From a checkpoint of a small transformer trained on Wikipedia.
Training: a variant of SOAP for these matrices, 149M tokens, 4548 steps.
Each number is 500 + 25 x the weight over its row's rms, rounded and kept within 0 to 999. Layers, rows and columns count from 0. Numbers have three digits each. The size before them is the row's rms in percent of the matrix's.

# v: layer 17 attention value, 128x192, rms 0.237, rows 18-32, columns 0-63
# o: layer 17 attention output (transposed), 128x192, rms 0.228, rows 18-31, columns 0-63
# q: layer 17 attention query, 128x192, rms 0.189, rows 32-63, columns 0-63
# k: layer 17 attention key, 128x192, rms 0.194, rows 32-63, columns 0-63
v18 094:475497452497457480503483503502500491513533513530486516489506487499503508473491519518495548552512507506528498495510530513534456553514516498535548507469515520490514516477556487500523464487516562
o18 089:567454546483536511502499475477493498440496483512541527498496554518534472551517521509537426456501510458525472477507474469502514469502488502505478470475493478477468471526470511507505511479497481
v19 108:525484515499502485456534494492474490480514531501460483489536450480499522566519497521501441523491516497469526512603467501481511499514489486471522537499510504500527487528511461493486509510503471
o19 106:468522528522482537511478510495530485509472457553491538485470495536484499472510531453510517521483486524510429496466506474502521485487508500472534504524500490517496479485544531518489468499508522
v20 100:524499516484512497506489509520495518479508570478556557499452432525477489521501478497459495486498479502509500518484490464512537476490574503477532487514483493520545451477490530510532503497519447
o20 094:500488462539516481525466498512517490513517457497465544520542528483530536474456536516475485508495532508473508485518504496493511521508420528512508481456528519493502477507516467457488552507489513
v21 105:532519488533462481489516492490452533521471514493503550520481525504500508500530528504505474481502486469519501533481526516502511482506513473463492496513498506484476506482491514477514482463445471
o21 107:491474451484487505536466501539511521516490491535491474545506477506489493494481480483501506525504536495514509480521488476501478488543532536544503486494552488537543473525468512505500533498516535
v22 100:541530469481529492468496470523488506534495509485552514492520479470515520507533546531512470505505515525539509495467524535463524515521491486495472491530481477476477522497530469518493496503529499
o22 095:508487476527472507507503512484529492494487487521485466478472502499467539510469467487529506506523464498481516471528507465518478472500485519500521513504484497554511498502521504455494517489500503
v23 104:495520533506523531524511494530483508512536463464489484564481503514477476480555531487458493535497470512481464498493484525471517548511489497502531472516493484519490491485456483473498484493483487
o23 099:499459489483441506450482510467499521498490482522525529457511523493536511531485512536529516499498483473527529525476551499515491499529508491483499529482532509493490487501512511514489509482486470
v24 100:511523515525499483544494494509528511535493494465524484520552515501527508492478474490490501492536513481454477542470485521532512467540495497503522495511493447527453501474474548501552505507479512
o24 095:467493522492472499486503528518478499465529471561512515497443493440476473510525491538513487537474501493528558490532474480477514508487488499466478525524499526518481482485472494501430435502481496
v25 102:507520510510534455504462492521502527506517529478509509483498514523524493472521517468466513544540491458495517519498468524495487509504431524508508491493491501489523448505517476543503518529441538
o25 097:483491528544476482518508519486516517483515485524506494573516474524481484527506469502542505467495470511486536486534498502495508502500518483470507547492496499543519537517485508523518477485533476
v26 094:490518489535516463509518488419465507502500531513546467477470520504468569487521521483482502523539453511539509478521443538499500501493470484529488494480526512539524478478510540496497524449509505
o26 098:505515486525539513466506514524542510556461559502448515537492447487497460492485505512508505499484512462438504469515563505533521497517520528474519502515504498441560517508511517514480526515467486
v27 103:474512514500443507512471451520511468524531516526479492521509510500473502483521524496524534541486436499518512496511488482489472504548441472474491496439534509518467522539483512497529477509492487
o27 099:492474531531518494481491495474496510480493481495483547501460490540523494442509474479492477464530572471494516505501464541513557525531535495514512484534486479515531486486452514491513512458508523
v28 094:535480507461463505484528528527524492532502461445508498506462481503504490517486498547485550472502491499523522491472473527445518458507492501538537488486527465486526504458498463534515497466507533
o28 090:505510490502530496482501500500502494492522486475494499466518514467486531546533467489512449506493529490481486504497502486503415515482503482477471501512483571520491544471488561475459488538486501
v29 091:490484534481479441493488496498495502498496544473429562531515480492506481477554501481549518476520492512544501496479534501435489523501483527487438515457510487536452475526518498522471523498530466
o29 093:480494467499541496517521490503522485487501481517515441481490512463492500523489527479470508509515546522453525519505507499536496486526524495509534483536478516443496512492507498524508526520512502
v30 105:470530499490500517498527454503513515505509528498529479511488500523515553495517543519503472544475523492476496479482476464513519505506527465488528514470515511494503483501480530463477481485513520
o30 106:502492480522495533501468512502462499527486537493447527535493513519480479496493499459458520481523487508519497522496527473514529509499488487504510499477498540479452503506465491487506550501542494
v31 100:514518487538508479535467475496520534566477513491481494558460506495500496488476552499479519567462521494484475498546497474504501489522487531471521502486500498526506469512478480557513501479502480
o31 101:477565495505491486497500541506498474527520516496538565486517504534514504519493504523522492460557510485492547473471450505497517480531494509488489482524483485479491510524494517478496482530506549
q32 100:515486503546511497523524468492536509516486479535491539501451542520481515498534481525547530499551520451493511533550515508517498538461510506474445509488549529533529480515512512528500510448459514
k32 099:548480513505493480502536475453503492507472494539548509512466490534515484465519492494497497483497549470487489463526504542477554457523475499470523490472444497544475506513472474506457498486486512
q33 104:458515492487527505500479508525458500502469509462454485486502514515543500530482513505509557497488499512482551509456473477513493565468475522483494490510497484499532474500462468473474504500453477
k33 108:504532501465504502457476506540468452513511517506465501506479449511519494526491520482540570462521543481490521473464506519509516474477468507483537502493512493493511468508429484489459493532508499
q34 089:482468495484475495499539505481511507506462500514506514487474503526513493516550472497550527432501485556480494479525516512491493463535520483502487470460479565469547474488534486484508514478466514
k34 096:543527481479468506489469507537540468511555492530515511475506489469497504494520505504457513459507479527532497511522506501481464469504518471495462496489531502535470505494528487491499523512487553
q35 096:556503525527511498498561522539520491514490472513490507470525488499501537475541480474511480526512470533560499478513501534505488512519484485502503481428519493536513527473472493471511502484524491
k35 094:494482520541467515501491501511518528465509471486500497514531493542514509537469493491495441508543520485535510525517502500518502501463483543505544514437493497533508506432493517482506508519510515
q36 101:479479469563466498468530550483520451562485537488533515495516505479470519541507540531514457488500490533505496520485486471515481470507516507532477461547504500478475494532491502535482522515479514
k36 095:551470476517489515486495478491535510493501506506512484470528494521465492487525485499492485474515485480494526526522456440493523483480472507539489475501557510502475483504495518466478546499474517
q37 102:516514494494490531506486496459503493489532473506508494526496499499508492511553513501514487498491485552481489540526492497447490489499538499485522529548490495449504529472512540493497496488540533
k37 103:511478464503479491529515479466497502471478483481527485480490543526475479504487520452479466461498487516526534477461510498452451490526488504501487519514520506463449521505470537519480479523525499
q38 113:498515486516512502510499525542489500514488533465534533524507504466523499510537488505490498465477493481509475528503459510510536479462496497477504524476455483541507473521490450503494514472461498
k38 105:493510523491486493491509522492493531491467523475486474477515511479506497505505480479517511489537481493502534477478491460500485444499472497502521511505483472506492483488448462493439569434521499
q39 095:524488521524484462504515466505489508537440515468517474508499529524494499465557516491481493530528518457506540521498504468466482456455473512486531507489496487515524511462492459492445531468502503
k39 095:488518529513539496476514485455512489494531483473510481504511526504496516505530479554514509516468547475492502498515496499516470433491539544528508500478506474490506514447482507523463511521479472
q40 102:549513473484472460524484460528516520524526506503528440509543511512507516502564525490540462484507487464535501462511529519502478495485468488545502523524521475514524503538481513502532507498506519
k40 094:495454479492525550464501471510475484516531507484479488494507513563518534515532501470494475519476462526516479518492477533501468487514510566525495521484493532529486496515506534479500451480480509
q41 098:446514482519477510466513488521492574441451488497483483524480536502480502516502538520441499510518505519495501500510515498488487482509513513472506491502498510492526483537505496517534490487479478
k41 093:473518534510498518501513502516475504475480502495488534505514455488444520477477527474451489514474537499472536492503500514516524465477488539446518499435534492446519513524517535546503510521513487
q42 090:492528513508506511503551510465526536523488453505473518501456479496480506494495471524560505518502499478528480456499491498502517532502428454502507485500468465507503505512461524501553511507477506
k42 088:521493475509488512485498493474510500468531525469521509515521520493477477461468482515509471504489429479521458486512512519497536521489521481457484524508439503489466457485485512505553520526455495
q43 106:509464508511506499504466503502498524469543487496518495517502549482477528501498489522525473494453516487524484523501554521514521492489504515461508494477470538520477523479490527554461496510467560
k43 095:462487500515478528516546483488524514467539452493495500509507481525467489540520491479499501491486539507512565468511483543511504487486487500485501483555452516547526489459510456466505542465501483
q44 094:549472495499472513514473516467447477510495505490498541474513484538486539533546485488500502499491507535482471513535453504503474503493537499514512563472499520530490522531512510460495516503470522
k44 092:452484500503467472504494522431461492516495483503523528532531492480516492520510480504528487534518517485462509454524527484489481495507495451519545545506486479556478526525491500531529491505505487
q45 094:480468514522482469453473443516532494493477527472496503496478478498516496479530547509503517537554494494482438498489479487495471491489453531510508552518544515532527489500483452497513528501529482
k45 096:501530550509440516456530478509546498508508519481500479484518526533497479481507480476488516495542496495487487478459528541518530473510495487480528519486538527509495493506516511491509534485546487
q46 099:490524526462510481452562498459534513485475501536532532505492471489500520474470519523477478513477475459497495488499489465478511488458492505471487536504519543528490492487507466459498476481460541
k46 109:501557538513477515475541521516511465522473488500526523544484500456510493493491535487482536498508529488487496473488468476519556464497518489505497467480499501443510451461506478510521495500512485
q47 095:529475471529490526513505485523536513513446489476504525481495542508465519502463532482502485501498478517534498535515501516455471540450472489483486494532460479450504517481491521484479551482525503
k47 099:515480488562551530525490458516495502523497465501491477469510473483540485506513478498500492540493478556504541502536515532496489543510507482534508495487464490495463490438495534495504528501488507
q48 105:506506496476511498470507473481491470546463526456516529472557495461507506485532494440507512435522486497508468505470468474465506463497505528550558454519527483447490472515491500484482515496506541
k48 103:483485461503513488463477469488526492551483513462509492514567501485537539502526479518485465460520497464524517496506490495505512518522484505478512495556537519444502481465497507510497535509482508
q49 096:496465540530513513501473500470507508508516517520468492465490505489512493498490423504475459487516487466498484490497524494481505532504512541486488464479496493484469486487493505473476512520491511
k49 100:568475526524511472505525478495465481509486461490494455504484452457484474559510479518480511509534482501564504536511472512524485508486442525487468489509504493479495516469456496507488506532532531
q50 099:495495523496490498491504472495487503498466487512550503497522506499540536552533491470480490508483460527511495450500519537512532467527476480506490497473469486544503492478490457448479533517542510
k50 101:506463503556488488447450500490507485511520537482518542485551516509525523511527501526501507517474483500501517491496530455544548490495466524546532500504477529524490528501462521481473451483500513
q51 099:492492551498466508500489493489510474515500470544494480466521501527454516491511474493509536522511467473512472500442487516465499482509498489487536521525483528509487557499538503515497532521530557
k51 104:472458508523479533500503490533516530545516463463484479494494486567477509498509488494483518522513459462513488491481458503517500482546502546495474519472543495516465488506501505479521487514508463
q52 094:505477478501493481460471535520510491554518494525500504448499484513491528568513511509529513485525494522502471502490530479502533507547535495520506465471546467495520505473519515468504484508516479
k52 093:497449466497501473524463519468523523530476479454465471490525513531487499496502501490530467487465519440517553495491510504512525549509447501469455462474519517537530540514497507499544492497536488
q53 100:534442479475518521547527492503511469492501527501465491509490485476538511493509508503457526522530483510492505512515453481532525512536466501538512498498495504504480480498477515442504485513494533
k53 103:521472505487509490514509520471540485520483495462453526473482515528542451477484501540499503485535475466497521526494452491525510518513455472505543496525510443476519528526461496469497504491550474
q54 098:484470539530458546470534525508477493492519508485504476542516495535463520487536498514480485492502503516482471498521557521516484489502516484548543515523505516531495505482474478501537498506538485
k54 094:524496484494477526517497513500501531492494488521475517464495439542487465509518512507505467543488513523557479515495490510545477469489493513450525530497478523534525497484506495520532507537475574
q55 091:516513507479481475488537523488471544511528465525484527500473501488529477506495505525506491475512510490494497509477473586499511444524507489528508504485520508527554512522499490475475465457512503
k55 096:527500512523485493492531492486565526502557481526511503484506518521509506551486507505503517490507487506496531508503510502530523469468489521507543493506520478528490494497475471505529436489499503
q56 095:502494512520478523540511467465507503507511508496518520465533541510547520505527498477509512544479508523521492499450456506489491470483507474485452489507500461497481524549526493539470545516482502
k56 095:523486505556469525509479482496465553528507509532547517503517512501521498483548502520513478537493469470529450505455488468515478520473499542526485535507544474476485503479495490555463482474529457
q57 104:521508505478462515501481454475496471491485449544498505521504465480490498494470481491480512529555496510510519505485517530531485485464482462513482496504528465524509527471505503488537516543528513
k57 104:514537529526493500487525482517524456508475511476472459502484489467472529498482485525532472540533496489490495513475500500526497514521517481514502519484514507513509519496467482495513452518509513
q58 102:480480442535501513492495527495468519498511534488516500471484516458511472558502498550504458525496507537480490572518523538501496519471482553509498518542484494551502514505512502479496480485507524
k58 101:522519498472476502496464471515503464487533493500549455483496490472521523525475489521502507530514505493523513507464539486513482504458476505485508504546507479522500484503466489517504488490527508
q59 097:517510464454514501477508477530480541521461444489544533515520465466495481530506541534490473477519553503538465486524502490524501497516502463486507506470527507457521541484506506453510494504452553
k59 100:493515467517538511497514514498514520503537499486526562516520537472504529545472476485454454453507523504506519528481508486497469540503477461463556502477520529518514525513533502474481507480503473
q60 105:508508511457479495510456494519520521501514503493472501578474478498513460533476468526482511512515497512497532493509487503529499528482466501508482484528495500496546520516457458528479509488486484
k60 107:486468534481525516510506480533478467473463505504518519501516500454533455483490525531509501466485513494529502475521501485531475458496477495507536481486485486472508499526501446501440499503533528
q61 094:513565512522462499484493499540501526488516508455501517462494536550495489507502496495532539493501487497508522495539503523489512493513462522505528516496482433504494542500490569470461546532485522
k61 095:459481484489519476476522506513488523455530519513515484486482494479529509480486483489493494594495494473431510476479508522497517512487517540517478487546476487552530492470498550490475498486506517
q62 095:538471457493481464503504468484489482518491495491513462495465504496504496498496524512488511532483453482520520515526492469493488522473472528535535492488461500511529517461493558473485490550514530
k62 095:515497461483485512486538453486508512521470507461498473478475493512456503521527452485521498483502467538523498495522505500473493518483528536483511510531503469513490479519498458508481466524461489
q63 091:505498520497439475527498545461494498491492511518498470534497523486483502562511512478530487520527488484499490508479487510478495482505532475499513564503510482545492506558471477502533541471517533
k63 093:512554498498517483508530500491467549463480507511444508442502498527535477491519472483504505528467491475509513493486514503509474515506489449523524505504499517520454488494517454491521453519470501
v32 096:496478476465496478463498485448475506486513474517492526510499499500489520447477498513497530474465485491455511509529521475469528447517455508434515522476496515465553528469534489511484507489501501